Each number is 128 + 24 x the weight over its row's rms, rounded and kept within 0 to 255. Layers, rows and columns count from 0. The size above them is the row's rms in percent of the matrix's.

# layer 4 MLP down (transposed), 1920x640, rms 0.0559, rows 1713-1765, columns 64-127
size [ 93  95  98  98 100 109 101  97  99 101 101  88 104  99  97  94  97 106 101 103 105  94  96  97 101 102  95 103 104  99  94 100 100  96 103  98  91 102  93 101 105  99 102 100  96  98 105  99 101 106  96 105 100]
[[123 158 146 159  95 133 159 154 148 162 181 171 117 104 111 158  90  78 145  86 160 133 116 150 116  93 115 120 128 154 152 103 129 112  75 137 152 112 116 136 149 115 183 123 124 119 120  93 133 157 171 116 155 148 143 146 169 159 136 141 131 129 143 168]
 [129  86 127 157 122 128 137 165 133 129 148 112 103 130 107 104 102 106  91 104 115 145 131 150 134 124 139 104 137 153  94 152 118 145 164 155 129 139 140 148 126 141 173 129 144 112 117 142 133 129 136 153 167 115 146  98 148 132  93 134 110 147 137 112]
 [146 159 180 127 128 163 121 168 152 173 100 164 118 139 143 118 149 109 103 113 123 103 123 142 105 100 170 130 153 158 102 106 120 105 186  95 131 135 153 149 106 134 153 140 155 156 160 104 177 144  86 147 140 142 151 124 157 131 164 151 126 147 114 126]
 [ 72 101 145 101 113 129  86 115 153 130 121 109 118 123 141 119 151 136 201 114 123 140 134 113 150  91 180 140  89 135 135 131 199  95 166 120 103 138 108 126 101 124 125 135 106 142 121 131 144 143 137 136 152 123 101 140 120 116 117 150 131 133 118 124]
 [138 130 128 138 132  93 114 108 131 160 126  93 130 127 173 116 116 120 137 145 110 130 100  87 133 169 108  99  90 102 154 170 155 127 112 109 146 112 145 148 110 106 123 127 109  90 101 136 156 141 115 103  87 143 109 101 148 112 168 146 144 112 122  69]
 [145 153 142 141 150 112 124 127 101 120 171  94 144 138 122 140 129 163 171 128 166  88 166  98 142 147 149 120 111  62 123 141 118 117 170 163 107 151 124 129  92 148 106 106 197 134 132  85 130 158 135  97  89 165  91 161  92 117 144 121 128 120 168 139]
 [121  87 110 111  90 151 145 156 112 115 124 163 144 122 151 161 136 109 156 141 114 111 158 110 127 128 147 152 146 121 105 154 125  98 144 149  84 114 119 150 156 146 184 130 141 116 135 120 131 121 138 144 120 133 148 122 104  91 119 106 118 104 114 110]
 [122 119  79 133 125 132  81 131 110 161  89 163 109 109 146 134 127 109 123 125 144 164 162 121 140 159 127 115 145 147  86 187 107 176 111 116 112 126 149 148 115  91 111 111 136  91  95 122 146 125  95  68 112 122 135 104 179 107 122 138  78 129 143 177]
 [156 155 152 115  95  80 152  96 167  96 137 130 112 132 113 171 158  99 131 110 101 168 190 161 145 180 140 113 101 134 109  95 161 146 106 145  98 159 107 113 141 158 112 130 155  94 127 159 121 162 131 137 128 115 138 155  98 167 150 130 160 115  97 130]
 [156 128 149 138 108 116  94 115 163 116  91 127 108 118 167 121 151 131 104 139 107 129 119 136 118 113 149  69 115 128 158 125 153 123 131 126 126 118 105 126 146 133 113 127 136  93 121 136 170 120 136 130 107 148 122 115 116 117 150 157 190 117 121 147]
 [155 101 179 167 114 149 121 134 144 148 111  87 103 128 107 117 145 137 141 143 139 157 192 126 141  73 159 161  93 119 141 132 131 127 107 139 128 125 139 123 124 152 124 133 134  71 115 136  96 127 131 155 151 111 149 114 147 165 106 174  84  98 156 137]
 [137 112 168 116  93 157 116 138 135 111 120 118 103 119 108 206 123 109 142 126 145 137 127 171  96 137 183 178 126 148 137 119 131 141 112 146 133 150 115 130 169  68 115 152  84 125 179 120 156  96 120  96 123 127  73 171 171 134 127  99  83 150 145 101]
 [128 149 110 108 163 131  82 139 130 147 117 115 144 116 135 136 181 136 120 124 115 158 126 114 139 137 152 108 157 108  98 155 145 155  78 181  91 101 172 140 145 129 114  82 125 131 116 133 120 144  57  89 115 155 114  98 108 140 118 110 125  98 116 136]
 [147 161 156 117 123 106 121 158 160 113 146 121 130 133 128 129 182  94 106 150  77 158 132 113 138  81 116 164 125 157 150 133 133 110  83 154 162 118  97 130 182 125 132 133 166 100 152 147 116 118 145 108  79 140 163 162 132 117 118 131  90 127 132 148]
 [ 71 173 130 144 170  90 199 174 104 145 128 145 127 160 122  55 100 144 126 134 142 118 122 140 117 126 128 125 117 132 117 141 113 134 111 126 127  98  92 110 109 160  92  89 111 110 134 128 149  80 129 165 136  78 113 124 141 131 140 129 150 108 144 105]
 [173 146 159 134 108 117 118 157 109 136 142 159 163 121 122 125 127 155  97 164 110 118 113 112 155 138 105 133 133 128 106 149 102 102 162 168 144 120 122 131 124 146 113 130 137 154 161 119 150 124 145 136 139  92 129  98 137 170 112 144 103 125 121 126]
 [102 162  96  95 144  83 132 147 106 133  90 142 124 121 121 108 108 112 216  98 108  91 165 111 128  94 164 142 135 139 131 111 143 116 146 111 162 157  95 130 156 150 125 149 107 130 120 107  92 107 112 132 121 132 186 109 122  86  92 120 111 115 102 137]
 [136 111 171 136 107 132 140 139 132 166 161 188 177  96 115  94 106 150 176 109 153 127 106 120 117 154 112  97 127 160 143 118 125 114 162 134 149 114 112 119 102 167 112  94 136 126 115 159 146 136 140  83 129 110 145 135 135  86 116 142 140 129 129  95]
 [112  89 177 100 104  82 146 118 106 123 128 127  84 103 109 103 175 138  73 108 104 113 104 117 150 136 129 127 187 107 141 120 185 110 164 104 106  84 145 141 130 124 106 113 128 116 164  96 135 122  91 128 137 138 114 107 146 144 128 102 139 101  92 106]
 [137 164  89 111 137 151 128 131 164 102 153 134 125 146 105 150 132 160 124 125 124 161 122 150 150 128 121 112 128  88 185 144 119 102 109 132 150 118 158 113 143 128 147 137 128 172  93 144 108 128 159 133 127 113 125 151 133 165 143 113 133 128 143 107]
 [143 129  93 165 164 132 177 121 128 171 108 161 118 109 174 143 120  73  93 135 138 100 137 109 131  98 121 139  90 124 109 165 107 134 118 100 140 165 127 110 102 147  72 139  83 155 131 119 131  95 115 145 131 105 134 134 190 158 115 145 136 128 162 137]
 [142 146  68 123  87 167 158 124  89 130 100 146 149 114 158 160 118 120 138 126 123 126 100 102 143 157 122 139 137 128  96 140 179 160  86 196  85 127 162 105 189 145 127 186 126 100 150  97 109 132 139 119 160 156 156 120 117 157 110 117 124 132 105 129]
 [148 122 102 172 174 163 144 164 126 147 143  88 186 145 139  75 106 136 145  99 114 136 126 118 109 154 155 138 104 140  92 171 109 165 183 145 124 114 170 174 130 155 136 109 128  67 149 121  67 116 137 137 136 128  70 101 160 102 129 114 139 166 118 128]
 [118 155 178  96  91 162 128 163 136 107 106 148 130  85 153 122 111 141 150 115 154  98 122 122 147 152 131 156 156 107 120 115  93 109 158 177 154 149 170 146 101 111 143 187 147 150 116 152 112 100 167 146 120  86 152 106 147 135 115 170 125 137 121 147]
 [133 138 110 123 144 121 140 137 158 132 119 127 126 111 102 135 166 141 120  87 136 167 136  92 125 144 121 123 122 123 164 125 112 100 134 155 147  97 150 156 114 114 148 152 108 116  96 138 124 113  78 139 100 130 158 125 142 142 157 145 153 134 114 119]
 [130 146 152 117 115 142 146 103 124 124 127 140  85 132 106 123 134 100 169 126  75 111 177 136 117 100 124 113 142 145  98 138 142 126 157 160  78 110 134  98 180 135  96 129 129 108 104 103  87 134 147 127  88 120 138 101 196 149 142 101 137 127 175 146]
 [154 137 166 104 144 135 161 151 136  54 124  82 152  89  78 116 114 147 162 168  99 142 117 162 134 132 128 164  94 179 162 126 120 159 160 140 117 134  80 172 156 110 106 167 146 143 125 138 147 112 135 143  97 159 139 120 149 116 112 128 100 180 123 133]
 [146 130 163 109 143 109 139 146 105 128 129 131 120 123  96  95 112 149 124 121 143 128 114 147 127 168 130 119 123 112 152 124 140 163 177 129 142 123 116 139 142 150 115 141 146 115 158 123 149 127 119 107 110 127 149 150 139  82 127 150 127 124 160 180]
 [152 138 148 142 124 130 136 135 162 159 160 115 110 121 129 137 126 153 104 141 169 117 139 123  88 133 123 132 124 132 113 115 116 177 156 119 148 164 112 118 154 135 126 122 118 114 150 139  94 129 145 106 147 125 155 132  51 144 134 149 119 146 150 124]
 [159  65 105 137  89 174 105 135 121 144 141 123 118 123 120 130 117 148 102 137  71 128 103 105 115 132 141 123 177 120 145 120 131 125 178 133 119 145 110 189 150 110 159 107  82 140  90 106 109  90 141 138  86 156 163 130 147 112 124 141 112 104 146 138]
 [156 118 167 140 156 155 123 173 113 145 138 103 133 111 132 135  93 120  78 185 110 102 123 133 122 131 160 105 137 141 168 149 125 151 118 150 155 114 105 123 106 126 137 148 147  95 153  83 128 101 163 135 134 149 148 165 117 132 143 130 131 101 177 138]
 [115 119 122  93 155 174 155 140 103 147 101 166 146 129 170 127 121  93 125 171 138 125 165 101 143 138 118  66  86  94 145 125 105 139 114 123 122  99 114 168  68  77 170 160 121 163 157  97 141 119 147 154  95 143 165 101 118 113 120 125 167 150 157 112]
 [138 112 126 147  87 125 128 148 117 131  77 128 161 147 150 161 148 129 102 147 119 135 101 111 101 119 168 155 164 146 106 104 107 103 130 112 167 121  99 105 134 135 151 127 138 128 125 126  91 136 116 153 136 155 166 177 102 160 128 119 109 129 143 156]
 [117 133 132 105 118 134 134 144  96  90 122 172 116 122 167 118 124 123  98 101 130 112 175  98 128 101 165 107 121 140 127  94 124 149 114 139 112 138 100 113 154 164 152  52 109  71 116 138 133 111 142 132 104 119 102 167 153 106 104 143 112 141 149  99]
 [100 143 124 176 141 155 133 100  96 150 132 143  99 130  72 131 109 140 150  81 120 131 129 187  95 139 136 109 109 108  84 146 125 133  90 142 126 123 131 122 171 136 119 102 108 136 128 135 169 149 152 137 141  99 121 103 133 120 147 119 152 115 140 123]
 [105 122 134 130 148 148 130  92 113 110 141 141 152 110 147 164 114 159 120 111  92 131 120 104 137 102  85 114 112 162 121  84 107 126 143 129 158 122 129 110 145 181 137 125 137 137 149 139 105 121 131 134 149 102 186 121 117 103 174 129 162 146 118 125]
 [153 152 133  95  82 112 148 147 122 140 115 123 163  83 141 132 138 132 114 106 111 140 145 131 174 146  97 180 143 153 130 159 157 118 123 175 141 132 147 144  81 128 137 108 174 125 126 107 113 128 163 156 101 155 156 199 142 112 103  82 141 138 119 113]
 [176  80 102 119  73 157 140 125 179 112 117 121 143 100  87 119 161 141 133  94  97 171 126 128 146 140  97 127 122 128 152 122 146 146 132 104 138 149 165 102 130 121 110 117 141 182  99 133 120 130 139 141 135 153 125 136 162  98  98 141 119 111 168 116]
 [107 119 147  91 128 148 128 129 109 124  87 145 109 199 142 154 144 117 129 129 182 169 115 108 134 167  92 149 116 111 103 128 178 142 126 160 113 210 153 100 133 137 159 125 112  89  66  90 143 126 104 124  78 118  96 143 112 150 119 109 128 149  87 143]
 [134 143 108 116 129 102  90 135 117 148 140 122 112 126 133  87 146 179 135 171 112 101 129  86 165 124  86  96 153 141 116 118 109 156  83 121 112 118 155 125 166 137 131 128 159 120 146 120 134 129 148  76 106 148 119 154  87 119  99  91 112 149 125 169]
 [123  91 214 131 136 124 138  87 118 111 131 138 104 119  86 162 168 131 123  90 119 166 125 110  93 138 139 152 129 122 131 114 155 114 127  76 119 131 106 141  96  77 110  86 134  99 111  97 136 103 141 125 105  90 117 109 116 158 142  98 137 140  99  91]
 [141 138 129  89 156 152  83 129 145 139 151 135 105 122 149 117 114 127 130  93 107 100 125  90 117 158 117 135 105 113 126 153  84 128 109 185 140 113 162 129 137  95 162 150 137  96 118 133 147 124 122 110 111 178  99  93 102 119 126 142  62 132 138 185]
 [132 122 148 181 115 164 123 114 156 121 110 123 162 150  85 155 134 160 157 101 133  99 184  98 141 125 165 162 135 135 138  96 106  79 147 119 119 130 101 124 137 155 116 155  90 150 146 161 104 140  82 138 144 128 125 122 111 133 127 184 130 135 147 121]
 [142 115 108 144 107 139 137 101 121 137  96 142 106 102 156  76 111 117 139 151 157 119 152 129  86 103 162 119 119 141 126 165 116 117 169 160 146 100 118 158 181 110 149 179 127 164  96 158 144 144 100 103  88  96 156  80 130  96 116  95 129 154 150  82]
 [167 152 144 121 148 148 145 135 106 149 125 108  83 131 155 132 159 109 128 147 155  94 136 117 141  89  98 141 156 100 138 173 132 145 146 149 157 132 103 134  81 117 128 158 115  97 150 102 141 148 126 107 110 132 168 139 116 108 174 121 111 131 109 162]
 [157  96  77 120 127 103 118  82 127 118 103 135 135 130 117  92 103 107 101 153 110 107 150 142 161 103 111 120 128 110 160  70  99 166 154 112 157 119  85 124 142 129 110 135 151 136 131 117  83 145 116 189 119 131 130 131 137 128 105 148 219 149 138 118]
 [141  89 106 137 159 146  63 137 137 123 146 106 110 111  98 126 116 147 115 133  86  83 126 127 102 122 101 146 125 153  74 149 145  87 126 140  88 162 103 114 129 111 141 121 145 116 107 111 135 100 158 125 125 130 111 113 104 120  73 102 124 120 116 125]
 [ 96  96 140 134 151 128 115  99 138 104 141  93 163 141 103 130  96 122 161 136 127 109 144 141 114 131 144 115 112 130 146 168  89 157 124 102 129 141 106 121 154 136 152 157 119  92 132 161 139 114  97 151 128 117  90 120  61  95 179 132  97 111 118 151]
 [140 161 136  90 153 107 117 153 132 133 111 118 139 155 125 129 119  77  84 101 140 115 128 155 119 112 132 149 118 150 173 138 178 186 127 113 138  90 149 154 116 152 158 126 163 103 119 121 134 145 137 133  98 116 133 134 100 132 125 140 108 127 112 159]
 [114 172 102 146 114 106 116 129 110 103 214  95 142 105 116 127 119 153 115 157 137 135 134  83 141 132 151 155 143 116  88 104 114 139 118 103 110 126 154 142 108 104 140 162 118  83 142 160 105 154 146 105  90 128 175  76 118 134 113 144 108 106 117 155]
 [113 131  97  72  68 112  96 113  81 125 132 151 139 115 113 144 135 114  96 134 101 129 137 115 105 118 173  96 154  83 160 151 111 118 136  63 139 104 102 132 126 112 104  88 121  92 144 108 130 113 128  96 122 121 156 157 111 132 107 138  92 133 120 164]
 [122 137 125 137 163 127  59 111 179 139 133 101  99 123 104 134 119 106 108 141 162 177 113 184 147 138 165 117  80 103 138 147 131 179 171 111 142 163 103 104  69 120  90 143 136 131  93 118 107 133 144 114 172 134 119 140 139  98 113 133 116 148 120 119]
 [105 126 167  99 149 103 102  87 106 101 136 143 101 131 123 135 109  93 152 110 113 106 131  91 187 121 144  94  90 106 169 115 121  99 130  92 111  81 199  97 111  98 147 153 102 135 163 133 129 111  84 107 128 193 141 169 106 101 117 121 134 140 122 126]]
# layer 4 MLP up, 1920x640, rms 0.0933, rows 1714-1765, columns 64-127
size [ 90 102 101 104 109 104  99 102 101 101  92 109 100  93  97  99 104  99 106 104  95  94  96 100 104  94 105 104  96  92  94 100  94 107 102  93  96  99 106 106  99 103 104  90  98 104  93  97  93 100 106 102]
[[115 133 125  98 109 141 154 143  77 159 132 148 152 115 102 159 147 185 157 125 128 123 136 123 202 125 133 130 131 141 102 112 148 148 143 101 109  97  99 105 120 121 160 140 112 114 127 132 163  98 130 111 136 117 129 120 114 100 126 144 159 143 145 149]
 [142 123 113 173 126 145  97 108 120  63  78  85 138  70 132 132 114  98 134 124 168 124  90 121  88 105 109 155 127 130 139 136 138 101 100  97 124 128 142 169  95 116 121 132 112 125 144 128 125 155 130 108 133 121  88 106 141 108 116 111 175 137 136 102]
 [148 126  79 153 111 139 114 155 145 146 119 116 127 127 104 153 161  97 119 111 182  97 141  91 142 146 131 121 153 147 141 119 128 117  82 120 123 149 149 104 111 126 133 120 120 117 149 101 110 161 149 107 109 138 128 100 103  92 159 112 190 124  95 129]
 [ 87 127 143 130 124 131 137 145 144  88  76 111 130 105 160  95 145 125 142 116 118 134 132 164 108 122 133 171 160 125 130 164  80 120 146 131 140 157 139 127 132 167 159  88 168 123  71 136  92 155 150 109 153  77 161 125  95 115  88  98 145 124 157 156]
 [162 115 130 134  90  95 100 161 128 170 101 152 149 148 108 154 116 131 111 124 121 134 114 168 113 162 199 172 133 118  85 156 143 130  96 117 155 121 144 133 181 137  93 110 115  82 149  89 126  87 146 173 128 124 108 100 148 170 134 139 143 112 102  95]
 [135 119 150 138 179 149 119 169 116 162 121  94 113 136 103  94 116 109 128 157 144 125 127 105 151  91 192 140  92 157 110 104 153 131  85 134  59 137 102  98 105 128 173 124  96 155 118 142 138 167 120 141 121 117 137 116 113 113 161 138 157 122 147 155]
 [111 145  95 141 107 172  87 127 114 108 116 164 149  92 142 104 132 187  86 123 164 109 135 142 127 165 128 109 164 140 101 120 123  98 103  70 153 120  91 130 176 140 161 108 112 125 139  82 142 110 100 163 150 146 116 170  95 150 166 122 185 105 107 142]
 [116 122  92 143 114 116  66 120 117 131 172 105 173 181 114 132 116  81 171 109 170 127 110 129 136  83 121 114 135 106 144 122  91 171 141 109 118 121 126 149  90 126 122 136 140 109  99  86 130 136  95 124 144 121 125 133 150 127 136 112  83 107 144 140]
 [ 85 128  85 178 144 134 110 133  67 141 163 143 144 144  94  88 137 119 120 127 112  91 122 151 125 141 111 131 175 101 132 142 138 115 139 119 110 112 160 111 138 103 128 188 129 100 129 138 127 125  89  93 163  86 144 111 166 132 105 101 105 129 151 132]
 [153 138  89 107 130 105  79 104 159 138 134 145 141  94 159 123 111 143 161 120 158 161 141 110 131 139 131 153 130 184 108 120 109 127 129  97 127 107 101 151 133 122 102 118 119 137 144 123 125 138  88 149 104 163  99 108 158 129 129 126 100 149 123 148]
 [160 137 121 130 140  82 138 129 156 117 162 137 132 106 181 125 174 146  53 112  82 122 105 124 120 100 132 150 129 136 118 101 130 194  83 131 137 134 192 133  87 123 159 141 123 144  76 146 130 101 121 118 162 146 103  90 125 116 169 139 147 121 109 174]
 [139 131 151 136 133 134 154 135 105 117 121  98  97 154 128 122  98 156 102 121  87  84 131 159 179 128 127 119 123 141 109 135 159 147  78 157 124 133 154 135 108 122 169 132 168 124 151  91 105 157 119 153  93  76  96  92 122  84 134 106 149 133 126 148]
 [165 107 124 121 139 126 142 146 110 108 128 122 104 150 108  99 123 121 117 141  78 108 138 131 126 174 125 102 146 135 112 131 163 112 131 123 110  98 141 126 155 118 121 153 136 134 161 105 117 174 144 166 131 119 135 104  99 117 116 128 155 127 135 100]
 [124 102 139 131 128 130 107 104 145 179 119 145 127 109 121 138 140 173 143 131 135 170 145 114 142  86 122  87 116 158 130  78 129 140 100 154 121 106 128 127 126 125 153 179  78 169 149 110 138 164 142 111 137 163 110 169 103 135 132 135 171 120  88  93]
 [109 130 118 133 126 136 144 112 127 126 110 124 125 127 135 145  89 146 146 141 143 173 111 136 115 142 168 121 127 130 111 108 144 148 144 137  85 150 131 158 116 135 111 108 150 120 129 126 123 133 120 131  93 110 110 138 114 110 165 206 157 132 123 133]
 [142  74 140 140 123 128  98  98 100 147 111 133 118 127 111 174 108 184  92 117 108  99  88 147 103 176 118 128 127 137 121 169 129 167 141 150  79 165 139 139 102 123 146 106 135 125 123  99 114 151 119 117 128 108 111 105 134 140 149 149 147 174 145 144]
 [ 69 147  97 154 115 141 132 135 146 112 151 104 100 127 125 122 112 118 126 189 116 158 123  83 115 115 147 132  91 112 105 146 136  80 157 115 115 155 119 125 128 151 122 138 171 127 142 124 148 120 154 118 123 115 101 122 104 140 114 128 135 112  87 137]
 [149 159  94  96 156 101 130 126 171 102 121 132 119 143 142 129  75 105 133  87 145  88 100  98  91 103  97 151 139 130 149  95  92 101 125 135 121 144  96 113 114 140 133 130 147 139  87 144 139 132 179 114 155  87 111  96  90 114 165 146  97 151 112 147]
 [128  72 132 165 141 119 169 149 142 127 136  85 119  99 113 139 118 136 106 111 125 129  99 152 162  99 127 150 121 139 122 126 139 155 119 141 125 124 127 156 125  92 103 126 100 175  96 115 112 131 140 152 142 117 140 157 130 139 164 143 130 123 154 143]
 [150  97 160  69 121 175 134 124  85 112 157 135 137  93  91 172 136 139  90 119 168 115 133  95 154  76 100  88 100 164 128 114 166 127  92 156 130  87 176 185 116 110 170 116  70 102 184 116 114 133 138 124 147 137 109 141 169 135 175 143 129 159  88 142]
 [ 89 136 145 143 122 102 140 107 131 110 102 136 160 107  95 138 149 137 133 130 135 113 113 133 152 150  95 157  95 108 139 130  91 124 120 115 178 133 141 156 148 163 135 156 145 114  99 112  63 125 132 136 136 165 167 126 125 104 143 114 176 131 142 106]
 [115  86 107 148 163 124 136 118 124  68 102 144  99  68 131 157 187 104 115  81 134 110  95  89  94  94 139 138 126 114 133 145 130 122 135 136 121 117 150 114 117 172  92 131 146 111  96 158 194 107 171 123 179 108 148 118 114 112 125 115 154 130  99 133]
 [125 135 142 124 135 118 114 153 131 112 133 121  91 146 154 151  87 119  93  76 142 159 145 164 100  68 117 151 123 140 142 135 124 104 117 126 132 175 138 112 157  74 124 113 140 143  80 115 187  99 110 144  91 131 138 135 114 151 144 143 117  84 142  90]
 [138 105 103 137 109 135 129 114 127 134 136  98 117 197  98 145 112 116 131 159 144 105 111 154  76 116 147 176 108 157 135  71 163 142 100 145 116 138 140 125 136 154 135 187  68 133  76 139 112 154 147 138 104 102 162 120 125 141 143 122 139 134 149 141]
 [176 115 132 103 114  88 136 147 106  90 152 157 155 120  94 132 136 126 103 135 169 120 176 112 105 142 155 159 121 138 124  90 151 147 136 124  86 115 100 102 103 149 114 129 132 120 107 103 156 133 102 142 105 117 154 152 129  82 124 120 151 133 105 159]
 [135  91 160 121 128 132 156 205 133 152 110 156 118 101 175 131 126 129 163  85 142 171 107 142 119  91 106 112 121 129 121 101 120  78 105 137 125  99 129 125 154 146 169 127 127 108 160 132 137 158 107  98  68 136 108 116 137  98 110 114 183  94 128 117]
 [158 120 108 165 143 118 135 142 105 163 129 111 148 187 121 143 106 185 173 144 127 107 139 109 117 137 151 118 126 109  96 126 161 116 133 113 107 172 149 135 154 170  97 126  99 128 118 120 130  77 111 196 118 112 153 142 131 138 121 118 131 112 131 156]
 [116 122  82 100 158 123 131 106 162 119 151 171 105  95 115 105 119 136 138 122 166 134 112 162 130 124 150  93 148 114 165 161 114 100 118 153 118 115 102  93 112 101 164 114 104 147  97 127 111 131 172 138 123 137 107 131 132  64 140 159 123 119  97 128]
 [129 146  99 155 125 176 151 153  85 136 148 100 114 135 153 102 128 138 137 122 171 127 151 133 151 113 146 106 126 113 132 147 127 106 105 124 107 160 146 122 159 147 121 118  75 109 136 126 131 136 138 129 139 132 140 130 169  93 127 124 124 147  88 133]
 [ 92 164 120 110 137  95 102  98 116 140 110 141 139 103 149  95 157 129 120 171 110 131 101 119  99 114 118 141 112 124 139 166 106 105 113 149 155 160  96 138 140 164 131 139 144 116 159 123 107 140 129 131 106 103 113  91 135 128  98 133 131 151 137 153]
 [174 140 110 108 130 110 133 137 115 115 148 110 108 106 128 103 104 101 158 124 144 109 109 137 111 152 181 150 116 118 121 119 119  80  93 108 138 153  82 163 187 119 149 120 143 120 150 101 145 107 159  90 133  93 141 147 154 114 143 152 128 139 104 151]
 [181 125 116 122 116 135  94 127 117 180 118  95  98  99  98 130 150 158 124 124 172 118 114 152  99 130 160 110 140 174 143 150 125 113 111 121  76 112 116 144  97 109 114 133  90 128 147  84 108 131  97 125 138 106 139 106 148 127 133 170 115 109 135 143]
 [133 101 105 151 100 146 145  94 152 118 134 105 176 112 111 136 160 122 108 107 125 125 100 171  99 146 120 146 141 118  95  88 126 182 140 120 128 127 105 173 116 116 167 116  99  97 124 138 162 108 161 145 140 102 160  90  84 135 155 122 115 134  84  99]
 [128  96 139 153 112 125 119 113 139  91 141 133 173 105 141 161 175 110 146 121 135 144 128 125 119 130 143 108 116 120 171 147 148 132 158 145 107 125 118 138 116 122 127 146 122  99 145 136 112 137 108 135 138 180 133 109 127 156 151 153 132 137 117 148]
 [126  99 144 163 123 131 134 111  42 124 111 123 105 143 138 132 103 152 134 127 104 115 128 157 103  94 153 147 117 139 156 133 126 127 120 169  95 142 128 119 136 115 125 150 126 119  92 123  87 115 131  89 130 168 117 125 117  88 124 148 121 113 132 100]
 [ 98 136 115  65 168 134 128  79 134 101 120 127 147 167 122 140 127 211 176 130  77 155 176 149 119 149  72 120 136  91 119  64  93 110 127 108 133 135  93 168 131 141 135 138 132 148 122 147 138 127 137 102 133 153 126 112 151 138 108 129 132  94 121 130]
 [140 130 103 116 156 123 110 136 117 103 100 129 154 120  82 108 109 133 139 134 116 152 134 140 164 117 125 114 127 110 144 139 114 131 118 162 114 133 164 111  83 136 136 137 120 111 124  81 135 106 111 103 116 149 125 171 145 106 150 114 105 143 134 167]
 [117 161 145 125 148 149  96 126 159 102 167 122 126 126 148 125 112 109 144 122  86  64 196 113 105 103 158 125 126 133 178 148 126 106 130 102 113 114 161 122 118 123  96  72 140 140 151 131 109 133 110 125 117 145 166 112  98  66 133 104 119 122 153 127]
 [163 109 129 134 125 148 119 114 138  95 168  83 125 147 135 140 149 113  56  90 153 146  86  83 108 133 156 132 101  98 126 136 124  93 167  96 100 127 129 123 134 135 149 150  97 117 162 110  77 123  88 125 106 118 125 129 125 112 151  75 130 135 124 139]
 [152 122 117 119 113 123 128 114 113 137 150 113  89 138 139 163 107  81 125 106 126 108 136 135 117 139 129 116 127 118 136 113 112 125 134  99 145 155 142 164 144 119 144 147 101 127 156 114 117 164 153 153  92 104 162 111 115 138 106 177 117 173 149 143]
 [100 130 113 113  92 144 148 121 107 139 107 149 150  98 105 158 170 105 101 124 179 122 110 129 132 113 127 172 170  89 153 129  89 130 141 122 110 165 119 109 135 158 151 128 116 110 113 109 107  95 128 119 178 131 118 183 174 157 134  88 134 150 156 174]
 [121 154  99 108 105 167  79 107  94 130 110 160 124 101  94 139 113 158 123 157 135  74  72 116  98 149 157 107 178 156 149 109 131 146  95 114 119 114 127  94 132 104 126 125 151 146 113 152 165 130 147 152  97  96 117 149 128 125  91 163 115 144 121 127]
 [118 104 193 134 106  99 139 157 123 155 105 159 177 125 152 138 170 146 118 112 123 126 117 166 116 134 124 112 165 138 126 144 124 115 117  99 147 106 130 133  94 114 152 119 103 120  93 111 111 116 106 157 174 127 150 140 129 165 174 141 160 117 119 127]
 [108 104 121 130 148 100 123 109 150 145  94 135  90  93 122 123 118 117 127 152 160 140 147  88 132 130 132 138 124 138 120 149 127 135  69 103 130 106  89 122 157  82 161 144 136  92 125 107 127 122 111 114 149 129  97 114 131 130 123 133 119 168  67 110]
 [111 115  97 107 137 114 112 108 145 193 134 140 162 161 148 154 135  99 137 117 114 148 182 150 104 120 122  84  86 130 150 122  76 127  99 151 103 147  98 153 123 144 133  87 125 122 123 153 150  96 119 152 135 173 128 115  92 121 166 142  76 155 118 152]
 [134 122 120 144 123 158 153 130 155  84 125 125 161 142 136 149 103  87 130 108 130 104 135 135 163  98 105 141 147 101 168  90 118 166 142 161 109 123 138 106  80 124 123 110 150 154 138 142 178 177 136 119 162 109 123 109 105 128 137 136 142 113 146 164]
 [158 162 125 114 142  97 111 184 156  95  86 165 151 112 139  88 136 156 134 144 146 166 126 152 121 149 136 133 119 135 153 135 143 167 111 146 134  92 142 109  99 145 107 119 168 109  99 114 121 136 185  92 145 147 126 146  71 136 111 112 129 181 143 165]
 [ 89  96 114 129 138 117 103 145 132 122 118  95 127  80 130 104 117 164 128 131 134 138 139  87 151  88  68 125  96 117 133 129 118 124 140 131 132  98 126 181 121 108 171 118 110 142 112 122  82 123 132 124 127  93 128 134 106  99 165 151 125 134 136 135]
 [141 138 136 155 159 131 113 129 156  91 148 121 123 168 146 159 160 113 122 117  94 160 134 135 144 150 121 161 120 123 116 144 140 133 149 112 134 159 143 168 116 117 166  91 140 133 130 111  86 145 137 161 154 164 139 112 132  89 129 145 131 145 131 125]
 [176 124 118 130 132 109 128  93 111 117 109 161 123 113 166  98 164 129 104 138 136 114 125  98 170 117 103 175 124  86 116 108 132 111 131 111 133 146 144 126 124 158 131 123 151 144 104 121 140 129 137 101 129 116 100 163 116 127 117 146 128 138 125 100]
 [137 146  84 116 125  90 163 129 189 104 166 104 124 168 124 138 139 124 133 169  94 151  78 129 128 137 112 128 139 111 150 129 125 131 131 153  50 129 128 115 124 166 134 137 159 112  77 155 119 146 114 152  93 135 124 112 122  83 125 118 126  95 159 122]
 [ 80 119 134 143 138 153 139 134 160  97 163 147 114 149 106 159 104 153 102 136 118 121 115 129 152  84  91 141 172 115 112 163 141 101 105  85 136 127 171 148 106 154 134 154  88 186 120  78 144 100 146 105 125 138 181 158 102 148 127 122 159 147 163 173]]